config.toml
n_layer = 10
lr_mult_o = 0.876
beta2 = 0.98
dataset = "wikipedia_en"
Each number is 500 + 50 x the weight over its row's rms, rounded and kept within 0 to 999. Layers, rows and columns count from 0. Numbers have three digits each. The size before them is the row's rms in percent of the matrix's.

# layer 6 MLP down (transposed), 192x160, rms 0.0903, rows 8-65, columns 80-159
102:617511566504560541467532467550521514457538470450474481434494599647381532454543424390536481482469491454551561426520512522489502542512491427518483442465483391466495529491449428426473503536511501445441548550459501509500569462542442520398463497
093:482457491458472479504510516521514485419430521568390546461609562428392530561534536477539487461539613525493507499518502459452547560497450495534538609520559509456491511434606454466563468527500419462555423507566473519506497456465512537538524586
101:551508503482484492529515469426509544463587505497457490445478523393538504410529521542506366372517592519491523418513554485494518453384462505592526568516522580462480467508517461479449567466525531514551492488500568496432473464498457497534557548
086:549520480473560465411500552454558531452473471591431544568467443531460512460397510513477597495500515432476371409469473500497568562405564485494527542514485440492587556532507496497522443481497498568516524424451461457512536502510667479392512511
102:541485492550449573472507552568421519504543500491557494510485529515558449457468488490589514561535561480545466474448450468533511550421459552494514527616469529529454531472502578523509574596552444501462465539417440509462489515459571494522573527
100:495507515479503529555413464519502448382475503501488497443507458688510526485466571560530378473406544536423542513551396527499486530459511439485515591533428585517473485449444516512468469531466497415389527526563499523532559503596497501493481475
093:510458544461494454529553569505517548373553518482503512558503454698608467491535465628518411500526582563508474520537421499444437548470513538584548451519519576548496518508557528464478526521482510500574491527441467450493526435521541466460476465
103:536553513485529508487479389539480476491579463538504532468556526369470550400583489526444441471578493496516479484502472534475512535520509499502441582522475557487596561454491559550508475452451504486507502556401533521459440533448466429553479459
101:515513465622505464561528544546507464563443417554518570485462510493535499519550442543544545574524417572563490560537403537489489474499542538498470538389407519451506565503632429478503461505554516534564597485438503408498422618518465462489467570
096:547591481592473470606548597494413489517448551486544418506474547523539488499551534476484480528496457376490502429453545587476434483609513531466557453527479527518442481532484480491501486477461515546414487515472519629447554481472401488404499508
102:578394503445468531472473468431492466470518475512441430561582494448600497516520441472558434459519502410512479527461503389609519482521522485525562537455536516522478522458450622545431481493538484635536560447472507580470415499475522552553505487
103:437563478501558433563502563509452479475555459432481483513456590572492549372533365484503550603461588422551469581494536521465515560557487463542507430515547558571537619538569451520432591488485527524419396577516531477481527417543441490457471488
102:512508576528533416525363493508464515505534401471474470509468414348471473507540512458525506531516550505644477560541525523519525541497554501440447504559518462487516549438556522557528570489446555458476489533464400494498450431539536505457543534
108:536430538566547541548521491514536462529508506453519478537532566514479551521462532470514551440455499507383511417542482475449444480500560471544519347521464428470468551550435589555508465473499528523512529455590492489455507496569548512472512524
098:482474473440521533556417562404475444451546555472548587463445533492453408560578581505497622521512562487343535501545472431467517451487492482474527548479418529548466523487517431521436463505470485458514521538540564495423514377541538593547526514
104:546436488566474551443554483524477405414522532578469561478536492544539503524508502508518567492529460467407463388399478589475585464523573531559475458486477498550568480439466494506571452382440470504483533542612488429395526498442478529405450489
108:429419533507429385551478454486512538548480482517476447491438553462484518559563499448481519486486464475457469562395512537501482493480605493417508406460554504560488447500489523454541566531529476512475486515599514488468497546440446441532448427
097:512510591484551521475531490560424472496496478540534465364498569533425482522572521450543406585542545427478564457448492552543597516455457473495483493508609495565522505529486500507544473523508519551524463575488451496567535601494587492510507509
099:511487552533398458455457439428498467544462500512563529452606473454509404534484425503567432480431473517387553451532530453528489517462476559463486473458573417533512576504496533467598446540535572580534512484545517478562525518569566545483471586
102:574407451486540558520518505435485438499536543442553460542505581574535511532492523468434492521440500491436497437551392470384442507459540518542572394482522506483471482477443498606488490457469484560562493375547427404538488481483554485520557442
090:479559465643493523522572545496486489603389557492475515418513513459466507502443535539435437594554492487412531518535510466557562504503504486499377452460510529579562577516503459444600600559502547478498506499492449525467433565560493420582423520
105:545437502418518452481506514475511532531538590518554504515486437448532501383475489468550522522460446543548533482528483544559541539536486470623495472434489494567434561490495509527521543477560461529514503439427504598517492397464540547482587534
097:487505508541552555491580536493511533518496510597518458522514445414519580460493480529419497482547557485497409426501524567468553527440527449556489578474501491528536650566442504516528516549468426496570507528489468502444445506463447477572448523
106:507484452442454507546532649453587518501396441497426470522592508529489486471536530538447396515472525490556479523472474647530500450523516484508533513526471561473428548527478501459540560585512542486483655482553512445546505538512506497509529537
098:477578494593407403510566472487490489477499461605481508421484531394513547571358450519483556535491463485606444467507458514471540561474557539581542550513453399498555472492537503411512503508446511562500509503487532474512580496454466399498520498
100:516544574478542524567551501414584503495507536541560487431545480504509479605494521543440513505513546485520485394481454393565584435503494544544477586491458465523491521526477448462476560493475454527528364501476425574485476442478576500435631527
104:456553523449449454549456430534454471608492472561546467535494530415556447450506499420474563523491429481413427465537519405508512494545530586590533392500386399434546541540429498452517549430469574558456509533460468499412496489466521422482498480
100:448412407460456477429498554555487449515425504440582431462496574473487427530546490477491491493444493434570440495605505453483498540457372435572522557492511473536469534495467539493494561445480523552546441503493471444469476492578593521516554505
098:468498630552511465550566493463526420496588525546585535489510511500477517526488416468465483512532487483553472568503592497527510532422511558462552496511583461501485485516560408460568528488437535514480491521542558369474538517527474467471398461
101:520444406436501522555364500494518483499408512522518448544544528489514487570508438466506536496583477458370516549447498597561453494434512486581538584505521477602601441524430449494450465570531543518472596460536509516501475446562500480557540472
093:493498431505491429499490441403552477498479523472537588611529572492511475522518523506492465555483439541539508497454441463433411552501530554500539512533587440485510566522480488489494537456409446520496544446497549580503577453529538522484584546
097:550576516426584514568469502432457437449521569501540575595445482395391490469461525476435533511443466428546454532480577415573481451483467473575491539527573430478483427540463614471561472497524459511526481496460485557412523548588549500539559530
098:485450528583528431511512425482529556528574444501573465491587443537452469697634428578480573501497530440569514488496566517478516425415472500543490513492493510439474494558500471495474522454387552491476488525498468499458489511526491573617504477
100:542538566474434461557496466502574493557468483558505588409454498534518533521491533488458363564515538477540462488570451549469448533510563520440488477484520557445508528479466557557427408506464545464625535497519522559495529409548406417441446483
100:461585447532570466547581522545504485568476516486529487636511443502556506479513548419463434569525392418502428559511461537503476465541492528517571495372532549497538522518522561492558527532585478520561473567499451459437460490509467541482555455
095:501474492472430521486545572543483452561504512524565472461448528491494454405528518496549585513571513536441580532454536527478542508476495575479503526531517510556503587450493478521530485509492544471519468477483490530434531469480472495603486532
095:567487493452596467551470416442570435547479488440515480458541410557521463588491448530482447478405479515452579523460525538517568451479424465522478387591395467455552468373474531465472554481453558520455462484474550524481517534508500540458567552
095:511477383454562504479429468446474472465565538518428537458569486433489473522458479454449519464483460506442440482616565404498515597448487499416482417464461404526601486449516539558513492439434558485550455458571470535478491534533630557504546526
100:551448517441541548503562511464577482599487519488524472522502478661395453424579450485505500486413578517513427543551510465497532418490481443469470567515586470451522497470446483463519466524510538501468640460472498545506534449526497509523448483
088:488449476485555463540575461481446422445554502421494500503489495447386530453542390580524427494504496484497507495540516424443467497543479539504562409434475507510476521430539578531557433474513512401450386451512560443534475531482506535517419525
101:538493473481436448543531453513481486487426518545543475451582460442456479602469493454507566652560438511519525544454521567584526443432463562540527415530571496487521501467498506450529493510467423520512579491475499383550464512435517555482472540
101:462497505522500480513550566491442500521490533512488502548452463604482531454519558481541547541480517444470537545493451613519484525477382516504524509479549445517492573437442603467486452446495504405507528587559521452461539550511511422554573415
094:512498481603543486513565439486537545461506440556456370428577571572539520501517449348541548448487448513561564495492505504477466512442496602436554550566555478519463448568468536448586539459466477399400562478482531594444454494431478495487558430
099:390488594484477483516523575530448500544402541511495508425538410421451555447515536531452555481543444521550437503468519530499574515501521458626514481598443471574512472481463441504511645529591499458529467554503526490456531552507480405400522516
108:512552520523493484526511559402550478556426468575539518454513438499585456343444566533512417619542557507564576484481485439542535467465449509604492521519461648522497463565520482506426509444515527500578496517531489582481460477492544482499532475
094:445452500506498545523566462446432483423524517552532529438466525435446503409547423396549478577429422509549569496478571586474470501515502504671494544537476452530528505497511519507486483537497450508515438573475495468443524511423516393441428398
100:556567530608530520464447426506559583477539538495542495466540547497453452452508462442485421523482551527453496507554445501479547483491444494487476495555550484497444498527569550501523528427536573525595489501471489460528403521492597519456448606
098:632531498517482412597505491470510490472435492512551576524455482484520513567481508402575586565524469520549497527541552488486547490564561531494486606479515545475531555560514481488480537517488478570459513471557481449473511557537529467437486536
100:438548530548513452539500483562458470495530460488527432466484533517492485547496400543506468537459431501627547503427463535505508474429510500516543576516552629506564503571524507486511557460429529493381541574458432533514595528448442530414456438
095:508439479479541484457491506551513531432553408539543490504508388395567551478509486487482557494488392536502432534483562550449556506469520434501492583542470479493491414451422492516503517480483499416513575570535558486443559550546449405477532559
100:439465510545453446414560501517481518533501490496480441423520446434573467460474555466497384507538506497424509535527497434570486548565511504557586562518462510470491466446469492439492381434533502568514385454501570600455604455602485542531487483
097:534408442432494462430407542510503500495467514519480451391551523397605463551518467535435475447538533455497451436480574507441573478495444538444466428470445469423548458488469420508514455554573462543390379564550541456545542519494426530494465518
100:473596548553546527505551520580493452501465476499426464487515466500513521544501473466536664440510436581574530467469513618525545502473477460548523414543552501461581533503466489418547490517509471494419553514599517595535497464454519409495507454
099:514517474526566461496494480513489544529424450468386525494498462434561498486531481456472507464501469507599468418464447520499444521488482620494443488496542555514579366517520474490483518504513435470434519474445502501568527514501467539509506530
110:430415582569546482484520450494470518458486498485481447444539529483498497343492491570498478522558448524467469534525513431547511551553534463491473435497533499507484546553509577561579512510560552437437476479503395597541467529466520516573571502
093:494557394475461435471523569532509562521480481372477431483425494452512534584561420454612553548457565494585423433446517604613515489537506559549512568554504592478563562494518502505438438560525400451471448539550533439567576475426502445476516552
105:499578500494505513445459503550419544465570531631473492484528467461514528494561511444473474537496554584435557516534468618489466483583447468535559484488471395510632489478474542538517511573502467511454398501527630565443504521521508490447489471
103:488428542458476482488476505515546508551541537498477444531482494451514534592532602381476434501448466509502513531427522613522535493519490492481579468521445499557444586429560514546487569503479501491476455492529478455504572428502522439523529500
# layer 6 MLP gate, 192x160, rms 0.097, rows 9-66, columns 80-159
098:442438524527455452578485410509562464467568532477585511538480497500563487456469464509502504383577525473514590506432530527491564588377425519536441471533501551485486548483542438471458515446484526505437530573506468507520392482416464527489502632
101:434556459511524372451521454496540500419478604569531452410513481435518534441504551485535468489478527517553488483446528560452511504560423585508392524479513558477522423594612481424515492439523481580504468486532523430569505537471394348451443508
091:583441555515453501455586432556397368541422465504476457536433463541424585415450519446559505511538515424464471482502539544512492523445556512492480509464469540482501581471573436457506454513504462457473597506417411565412507441575536498537514537
102:558464588402584476510482470476495572560520480427359515530415508486426473450514575433533496550484493504512447525566478462536505540510490509406369539515509512493524476525517414516529451413474510513419497452454528557401598482548459407518566479
100:501484522562433595568540444496527530510466501555500561571455472529509550555505489388532518428487545614475499506463543544475482439474550469403511511569484490492533513464573561447361423448492496560547506458537481409596486628457574447468413450
090:611521531475512556565507566480465509553551540558546543546488488497604534453567590514594442443452494524504632471516507498545515556488505421507478531483524477458584562503539394573577491456563454499543500462557495472563519474537550536507502590
100:500483480464540501519397472515522507404500521506450488433546504481368517507491536534447496515538489512486492556534516557439461560505512458414492502471508475462408535567611411488415593471507495481430455455543509516471553547450435490477542397
099:449524440565475405535569399443435468503425465551472577578431429500473503591581405449523517583511466510464451486427523535510521478566484461557487496452511519491517453565514417463508596510525532493433509523479531486488402556505470436459473504
097:577561543533534471551581589470402524517524399535499545435413559525511469580485531473519492436463497566550540591486576550525504452478507497536554486582433565584530503485417520504580564488604442458545522522486439470483512502487528474365633506
107:432568458498434451528515525480439470472575504556518538457464367475581549538539575478521540453599487493486491440405480515472439473589515537522479541516524521588525502436510394480465620548427467626425513549510472440468541450513525482534514453
101:348509537538513465565453586544508523643433491451536476474546564519484505520558535517484511476640462474480436510524550498546560589447564581476542543440464459468543487523396453410520437558521551458404515480421525482442516509483444454518422490
096:401533493478477472499384512501524480497530540604499531464395534568481565563551552497510465587456495513488436631497529530543443473514498464368453498566503493542518500393550480498412545532464460453374484484519450522577514555447453480500471534
106:470584532394444471478490509516417554469460539526494528494517452474545445502516551521489433495514510565617482576438511537632519597498445558479430628465577575511518538466562419432542551552482426504513437576378521480522469508422493501468504449
096:548501493470539434517473446504499532467455396491455438497483475433540469486509539460470536466508438436562496563457565469474543502524543500445502529522570490624519458437642502490459459489580495500428445453503466457474505527462470462458462420
102:474466459486543405510483531508505510466395464534439427489472556468501506543506514421496461526583541403513377487421558574528475542578486366579588487377470528503478446448478518494425478547529503405505402449450539454612491584461386460496413441
102:446476517525438410584480526504501538524468452545511528495442483452467504599563452391465537505575469489490469584454641539517443531523558482415501462483508522569511535451466539410599511568524493489449445542576624482512456569474474477551448429
100:377572561542470417495488453579554488491432386441485444366507476527470507520478460499477496571494550522501571489487522562518513491465471513568522475523495465522448524473563502550456507581469488424472500447558445550578472454534468473515473492
099:440473489462517454534434660508467521453522553578360501487482451544522578484589509589460525590465437542507464568452476557516537559497477439517543540512490547503452508585556488601443478575519468447521464416534501572583454448473485500464476470
100:475612492420390454519447524475518523475513481563478497482499471477571538538519535516520475473578518530553574549461576498603504504582514484465453666509507473505556571471566440406537533557528447479509498622436509513485504498506455540513479517
084:489455475465510442573404516474589520454565431539515517559512388647517465408530533514484567477513511591533522434502496520566502453465488488575504583512455496532367388467504555390432482497509439445542490477525512628539515492431508534439570446
105:462486547583448413433529479486469564466486504578492551486515450416588501524442544461457459610455459617498443481406419537515508539521432540371465510519576451478522461492594426402515474577435518474457591493517544464568508431475498570519500425
098:505465497524561521505549520502491606508527488547553467466491514476483489465509417531592507395585490452486468484384486492481617545534491528493517489542499530543440469523568436496475503491500418483409476511495539509553404481478528336549443507
109:574569539501454531498500536465432540524425472560524545437507418441421538461525599494479489532549526530490495462513548453483487498566510496422447548560540473569602420490576413495482546476543479514502490516520500504516572535475515513446538500
103:536440456459458500478512531433565552574450471459519482465436454477485552540520624556524555575605565567476523498537444543421486487427442499524376520574585473519558558565542450532581417495565485445508505497542498480446460469503557496501534534
102:478476523416430442391584519534460604500464358607466505456500490532607453499526515483535441488572467574503433484609453475635578499540483482460485505454574478508569485517500516418499503535551508447468473468514531501541522449478417470433523464
105:480467525533547338563483469549509475499458503489446493519529533413544595531561448459514518631425517513551377488427547525546474492475534578518529518460544566461496503495599469497459415524453455508519428581542573525456427469582546495507514501
097:568522574428508466514532529507492513484495477479534487502550487456478592471489494520522483604466578575518413522461454472518494516512447520543490506527444499457623401560559413497461549526494489555498551413401542511504421486540579474449565567
099:517532561568458491577537453452487455524495471541511582486522492469516568581526442489469536635463444609474479565524582549567523476563559489508501509460572530515521466484481461436538515533473422495445441511542556479458394479516445407438433517
100:403495510535411461506500564545474515480608521626571506545455579469476522503505385522456483546438537577511524488508468547569448517493457555499555474483405511515517575526602568546563548517514545518479481587488579425483441369398548536496585531
093:522565554568589473518531493557520496514479442503436557489536497585570403476570508534453536528474476494470457530511509544527519533625437500466504481516521564551457415500548471468458490532572475542490449526498437549589491524501496363426441390
098:576417456454515587548514410433435505467512619469487448563514470493429517493484496524420467507446383490526568545520483530434552627484440514525461439529509508585504488479534524518534548512479470540441410378529541495537530527479515477469468461
101:450490515476499512415491596523530584526460486483478491616462481384443573481491432471566468499597476505589537421462470512494532576495536569571521476483526470516538541485542502504581564537444503481539446461530531472544482482544489439523489513
100:494522457458481536428430546480520575554429472521451469610596551452468544522464424519516494444555484570500517522505579468507546554450474573519508474438583553552480417529577459406353504519522415455513471465491547405521551591487523487488477531
104:468524547544424512485496370554450455555517605573524574510489403485530504471493573401432482576449547510503445594448467537611499445638538551546482545501388524394519477520462466523485430582520478464451574429525557435487452571595498464481499463
092:547487563530421466489513518588454559514555534472513490440438453422481552425519462502525565498547568538466550583424538493530541521528561541466458452479478499533554534492526426539570513473589491453425457516505499425475517505486469435443488453
095:488496505511553578542515495504512419510534546449505564529477552499504450527526498457483469442590471479560492535508440590467585539411510498507524448533510574440571470481445490383485444467497560576359391539452497440444381457482557494562543509
094:529481555538491524540532572397552497495485590529529563474351524418510556546572516455485519554539457554553667476458595449515524523508504606521459543449463504411580487484580457514486545461570457467442508606524562478479546484490507451500533465
107:431555444519406491467485502561490419423485402510531459528520480541559546455551452474585462476529469510462520550459495554465542436481608484482462481475582540549501466433531462484479573610512441350502378460499439444500526526503493497529441551
092:497479464492522475560588566421582549481615501490469493503389457520480481564531606462485475570468487518471535501546525532470516457546534452507596505417476458471456556531549491549488370524603522550434543402551465560378440441448431529506490492
097:408522507537522528528472414488377516449440587510592525604469498530496526441480532528401466545496501558517442460475530508506512622574543538539511503541566580506500380513597443537545540502438411495503478555537574461569464538539495500467494507
099:554572476491623434485517525552530392418524525520514456485471516482473553473463570487438462514583504499581490548510505427460565469549440399472492572481537521517425508498567400519539544493554541551463499483454481463500565548484388487527418458
095:498508551449582445607491543506459482442464586570484505471459481566461463485445581469570536564499481515522440568556558509549444501533607461626535514563440508466445582578460452535494536545464541510510548519470476505504484551490497513508542519
103:435455450490437545615414531547406422522429518504528584496442467469588446529593455464572489467520541475525518490455554598471422422408479512457509595556462547553523492528454527564505559503537471481518448461464558534503408517419522453476487470
114:503523533500528514520439513478511486499521513434517543531431439435558465459485518494522435530552523473543515512512504445446519595506495550497521530495466595539527471522517505492515515476534529478395543544410502537452505406482472443414566463
092:411495595413465526539407513465485498515529482507518571506413489533556458544541494512444483452489541553449477467519430475518462504504485523413544461441416577506504416500495441462493546415392522504452571530454452440545459507548480460546564502
113:523490512601552508449423606544508448403479377548478544352430561554552530477496464448441509488485455550535555507469607565567525530432398437496612493536464541560571434393454533435531492483534423501537525532536520548469525463503421458502506400
101:449593562518523378500511471478485485535597455465609464520397540566570503488516437578451488473538485570589511591460473556509485444561616489513585544552591574553546501512519492497497549444469507502421458462447476484515390536481516463447576521
108:503476493483539414516505465456492483426469473531567528519466533393526530486459443574542494457498537517517564470426605482541458542550514511485479516525546536527517375475653456452469657480506466492512497443535477400578555479481457518342518420
099:533567476534564428569521506525485436507497438537514534533491381516412460459550515514471499597506485527499513499469478526517532388483469453527475515545427474487533491518594417575497585566579470531551503536519442494562521523483493504493629541
097:583441509465568537439411555465448509541472499372561455536514505463517473446548533517466517563579539503495491523463451498493510469545494582588464569584473489448507540539477545544455477578538575550503484510456568485478506495464410498538523486
100:556459472508542506471502546529452453584550566460453462490578504559434505488520525562496486562541491536467500539510542552500646464519456454372491554469616482533515486527508479476532405540582458553460380586456504495498435380509469457498580488
096:478416486485467546439460491500509516537540489444577560518483500568473466445514530423537409510490457500479519464472524585491507575423392493507470456525500443500493488508431511467520489524471388525506384531468482499515477469556599519492532580
090:520538487501524482400452461465384534473456487538468502537505426496524500482479507463514450499455471545604502514488461586502436566462455592509410465457573582482498467497527511498498518438489427518494486494540558417515516463485458513524497494
104:522529545511564533568429390536427534404451506485513553487538573421543528454485439438566489564473502473470535436489571566470527478451497419585491511506476483406436543515523568391441544538428466441485425493492474655470444474432533465469510520
093:526517502397474460508444583476498510491445444490443533524536481491540464534573471553589456529461433520504573485379574522660508501557442492404565545532532542619535548503444453528590488475492486473449433521417415443466472525396488358476482511
111:526475568503495404540462554474466429404438552599471437517551452413527552526540482570502499543494539553564524591375592580522495571477482522553432514453490504426505500539530455463489419501518466449422464530503574524456392462416434399451513471
102:409505502494502470369436477578542593489432439528398594530497517503558449497470514442515458521474485537451471482496439537510520553458432588475427464459567437487622497500516456407512477504457434490496465551628489454468518494532546553532539555
083:525493519530520459516557486437483447532418513521491573514466442475460542505481354460438421482516491585480490455485455540476458512500542499547412453518528454531506497552574451454519482634525464514427455478589636496496508511391395468489424526
# layer 6 MLP up, 192x160, rms 0.0945, rows 9-65, columns 80-159
096:524437483430552502475523529428517499591489446546549466514490478528485449480472474456568484581484508483480490475593443507542572530526524481482507487485507455409550457495463551429463538483513525521555440551540443528514603543468514461496598503
097:390524471504469460507521517418543492415523598554539399449493453496539484460436653539538454527440538483535518497510498488446555456571477458587471557442531551513408423547519477477518535453603505430514568485520540529503399450428404434529553557
086:532480498439467485491573539545415486525457442470462464591488544555553557418493457525500503503492531492463454450442557553503403577402548440459456515516560514450535493414596436459527506465469452471514562511435416479416580491519547537548501515
104:413544538447476409471568501552570571504563492517530498594529559433484453532459465552418507481563449546459497504514433451531457538492528605451532512530506443541420504441458554497501391505478468470515464495557476479469427505425416516555559443
101:488488516479459451548547508507579514515517497575578505553465482527539485494410489418537473482585533583521523548580478547483525494583427504487529452568497551497500570477532454652519433571551514495442570539558503363533611474446480529482432442
094:464567515527422527571460519412561448521482477533498572460429521425562580486519527494479462532490478551557550463475553461590501500583596408429473591498521511597523580502542503483551497527584445465557441526504492483538505557473481551502425528
099:390458515443405586514419525502483541571496519447495552502513452539566471523502535477497524404431512543501535349497468506578498464568471542491467432511508454541494581520475476428502442501461562468592481518463493422511524500477531491498480586
099:529461601527557556423419514504460459385574470425669507487537499431597512495534557525458485433551582514577567482397533432498558503415523478462485516501513510631493499558507527462526492571569489515533469514454569561529591516455440563528539482
100:462434466544527494441544473536559467569478550477437416437582533496524488426502426519510497495533596456494440498494424477475569485546560474489466481455427421379509501529443561443517494461569493394433431546483470508436561507522469505563396481
101:477499547467500369539499427466469444508508521480551468488469453553489498533531514502475515570465484458485477468570463461466466491519514468453571530500429486558535533415504523515472467529400508559472502454511508538439556444567512466471469461
102:544506438505585420577654492431538519468578472552406540419429497521578396477553477484516526498407534464599451487463440521468519537496409475488492492537472527468444440521537511515498506487644504494505482498503540586410433424512542428492490490
102:663509465567526503409525437525508470572481610545434465440520409436458431506514531510441509421514496528470431490556495530459526565495544577556464510488521480529498540609492446480464428472484530571585462475449560485546539452552533516512540404
118:533564562355454464490514499499524525461458512538508491468531523506500425489506571498517379524541548504638454580475448555619513531476408536476429623473549572464471560417537460427538521548484449483494450557398514509497485449411471536485487480
099:499436511436581571524471522401535520491506521478479522455476453471560448490440510432506532530508459376541559528461555514430459571564560523371484512468444487498522502496555548471464517465461495538511529488501489623479536331415586460461497513
101:451436526530499553493474549486567487548452495462484514454548514474464483505519568472501469397508518322511487502424536520519492452566529561496494487518560425576547390543527426494540483471545562422521546411461497491444487556490445522514623521
100:429594536485545517396496476537433468509568465526492509523479504554529455393531548597562517532397598561561575483529382506534617500463445516536442578524514492514510443570563438510394488520471495494420580567337470497480559483482434541418498483
101:570455436525459552529521495481491586487469606576519595565518516564516559512501524468503510533504450464462452472523462525559422546591557439551546456538487565435492529568489517480511472484441491559536424655486514473450443521495535507536465481
100:551557390474423539544503609538392528575433514577481515486479481416513473517477490454544524594536509454493547512484504505512494523519488451555585514450482472504542448464506485510575556518537533471478491480534398495413557430531564482526474561
099:536563531434480441562549530453557517501527466514522516476538506397509590549466527486593428521554551374528530499556535441538528469524508460520514567526502452491551573451538502471520470488495502449533448516483404524466544515526499533514451538
088:611482516520547524412566590550435525554466630472478504452495450439498523519435559477541489467470496507479527521473460482535529515486515515435517450487565509530596585528425402553598552499565588560483542531522416491442542505549505475512578588
104:455529561520454452515518468477552553515594531606541542522442461457516606480530499499464488549432490531482498391518521531540531552472474470487500495507467442450477521446473603470501449548535520443434519604441480501494406454583495476575523541
095:510482373514465478506512567356499465571565502427563662464488422485539529492577571406488466554480467580515502446502543481455508571460529488507463536421510570425513454513375495477472460493469584512502543569526515544538624450538454454525583509
106:597497508476493532487554475414562534573516444494501495496574422358419493524467518562521493486529535534560581480452532487498572543557446364560451488474516554526522460478569464499531542538625490492470522546504506527517556444533551425528581458
099:488545587521604536529494393550419400452522473556465543494546530487499425476516449487444513563466449470490467447475487422564485500522391442441591466432535480450453474601507437531418529516491492549528557521536516508572584576523483481471532469
099:546459443501504463484531491428557539474508400549560469525457501515481426445508541564538481485488587550530459476558501442571491420536477461475488505538466509492551545538528463443440493516498479511452523412508531511452455463492448459479498400
106:536511610494447412622327463516547387463523637543596505484532467479523498516508443475486480534448557504485465438523508481455525473432492439538557491383460564443512511497453526498487476467399483421537399529476590546432454413439510489492503481
100:440513481466526438545501517516477631530523597604549596509463508556490527434448468587466479553464486559535492502510484497524584427567515546464570480546494512477494443528522488522498471483629396547494533489475540545475525561536517474427466586
098:402452455418509483429477552528475500501447492515430466533438447428539514449507442461545495456569497467562512431522471511526506527403456549534428464628518526612474439496598434486561530519491477440521516440512460567553606550438539560534548489
096:522555492436513525451401557447490510481375472477441445549536482519516436570453437489456450505530457436483430525422477571518601468486495543563446464435416575451517473538439611458507504463442503586590481455462544369447525545568446489553489517
094:470555522473487438503538496509525425497542489473362556544545484629538448491516533521480527491436546541466406520537517563483484504560441555507519494422527581622424537498433485497427469519565444535473487506482503643548551489517512497360447456
100:502439434528469510453543475498546531495546464520531437390458522491552442508556438505570478485528487490425508546532448598511599523478428544440465434475408459561514538445494514505393530562545538562378529574486506455453444423434492505458502459
098:488541459449502576412586426465509588491406467432571460451514484471600481445454514479470516463507476490524484537334437486521412456477516367489540514475464445608527494589497430507503534564475526515583454495510562525529510489540533421522511515
102:532523557482465556514465506534456508479528584488453443480483482480499507479389475584516452337540443603429529561539548501508562558544493492585496514582413510530537527568452448508488506540478513524471589404440436467534484439514536526431556481
100:585446567503514439529575493520510492437563444491482406492509478483461488524584514409536525536411505529500388492430448559521460484529563429495517571373506494445438578616556487479547410514533530524498523440511472469515593469419543449475417515
093:453501459497557488530488560433477460507479441640514581502500478564590490533544482544432455548491464521522450500485505516513534526496434498517527608581472515496501461536479496406413491551363484479510601568500470548525474464445472563527492518
095:505476575535489495555606561467499538532511448580561500524398546485617493555413509407513505447504490449502525429391516483520463412508541477537493454508431542556525457455537545431468517414449461538457428503480457506407522535530412496440475491
090:498486518582541578621493553384520390453558431516521551486386545505457495537487505420514512522573440540516592422601523450456492480482466604525535540509435521418551440492566537529486472449468465428474502515564487564431502553584535528503532497
104:475447435504503494476551449475467526549470475508508533504551484490444536463446455484552515460384502469435441498452519527475518415441537455464514484518498548500531472435541526489486560534499497400478441403468407486432490448476501469528466493
094:554482456538497500501498636477520533499563449513474582380439400541500529496533502495509466558502544485463463430542482482484504505561546446416501481437458447536453537427469612501441413478605549447447517540506481509389489489432495501523465548
097:573501505459528496522594595531483518493457452482525506432452517425496455564491487525516558463519500463464519604615541525527421459497490467529463523519534426473452495562469524394478602539496510412515545539473440375466529551399519491383490488
103:502507449421581500420469442530436492412482483474448542435524532438479488475536452456458481544498468611514444468536496490457502452532507526533576506507563400493491434413502500557518482435428525606533466448539489504541548582493387471569464525
094:515458462596518583487450443528454536464559462445488501501508593577458596464498478485445448502503518458522553442485511464445475446480489494583467516490442467495524488445531461528464563515557473453487399526489446482424478610514516570496491478
098:522536505510448432496432503448513487482582472516479533471497502452469513465509525415395462488610520550468529517505463490592581500515517542622515487435577505527421548519536417501538439565576480424403523524564473506494520408506423546600496550
109:566522453553601479521487555518520526490484507466531514471505470502539493481528513546601485416493530532533493462530552487406411510560502546508458469629441516521496486532463498571581482457540463586548608474490486455525487453545395540434511493
093:509556472510491520482534440530483515579546451486521553440523544483530588503511482496463442576482521436533544570399573485444554511508450436560467547431502519475465480540513488519503518548519503525513513553528521536457517611487454486495529546
102:443527450543458566435488390485521554436462476558416543509448465426484541521480548504443560439467510482515447548534527546517477568468542561384528510580443508572450534520525539483468583427536418580486537581480535501515507495457456557527540598
103:608474389463418538545525606528477558480516488549434527569483585379536509505504551475460506495560488409500524467550458483451606526497465575499474454429496499531511538485500476472446476485494470402554564471510506504469506369471509497489527520
100:500557460484533464509474401437424497421527466497445503477499539551619505574515522525449458478457510519584413582510485575573566460446475450542536546405506506575447515543415487522605401567510541512522471562483486573580476501468466449550589531
098:532516462458413541433445451478435568543445560521401451359505534473447477547454512448495474577473458475501528486400459532497444536536520493463436528543545503464526461574506496495569452404500550527512625504527433546557562489499531437537484479
100:496511483579504454506526610469451511633502541532584496494441591555422548516477481485492503471450519501457484571557552489478484465547479470498538408508393593426528519530508593407448550503461514500530580553488523471517494596449586508536563557
097:540547464531477525487545511569508389442538517511455485385464463527552542451519505396552513555525512536470457455429511526499435534487474476367564450597512545500510408557421568469466430537483534561586548509473563636482531447499528465527473512
100:425542529505459511518561460467503606463545552569455529598518449488544555465464509494553613527472508512529597439382444513496525521480527501525531519561558558507551439471638482474536513511406466459484491477526510607543404460457417456480619511
097:510503559516410490537531527573524487496492565488565538499498480538529465488593449484515551492615480482429559504525520504528550500536533468481576493559518453555570560451504497514540574559518585478447437498471514528538469517521476423461508524
108:494509444478518549562568596463473605590513521525420420494418536517501525510556557415581520494504554525411481593459616508520448531408569586623523455481484488617382529526496522494526479524477473585424559466455458476606518487518442533482540451
092:428522499577563552455532431602458471535578548553484468458506466493560609462505517423424535504531543526494497523544358459373505514457539535509441462511575491378436447398494496455432547523522443460508490562492534541558446467602549577535467420
100:421541545439512529452485472581565612567565447453516556505379563568508467453564531408489592529555532522429479452543472517516492439566483471458510470636547499500468542449483530427470514501496483441470507517417516515573497517487557514487497511
105:474519538502546566510601471407563505442532505512470513474490458497499598579513554545448546376686453408569448471477530491480514602492520495487591529430542541592472483396485474490549511472540498542489496447465521481560465618457449441520445471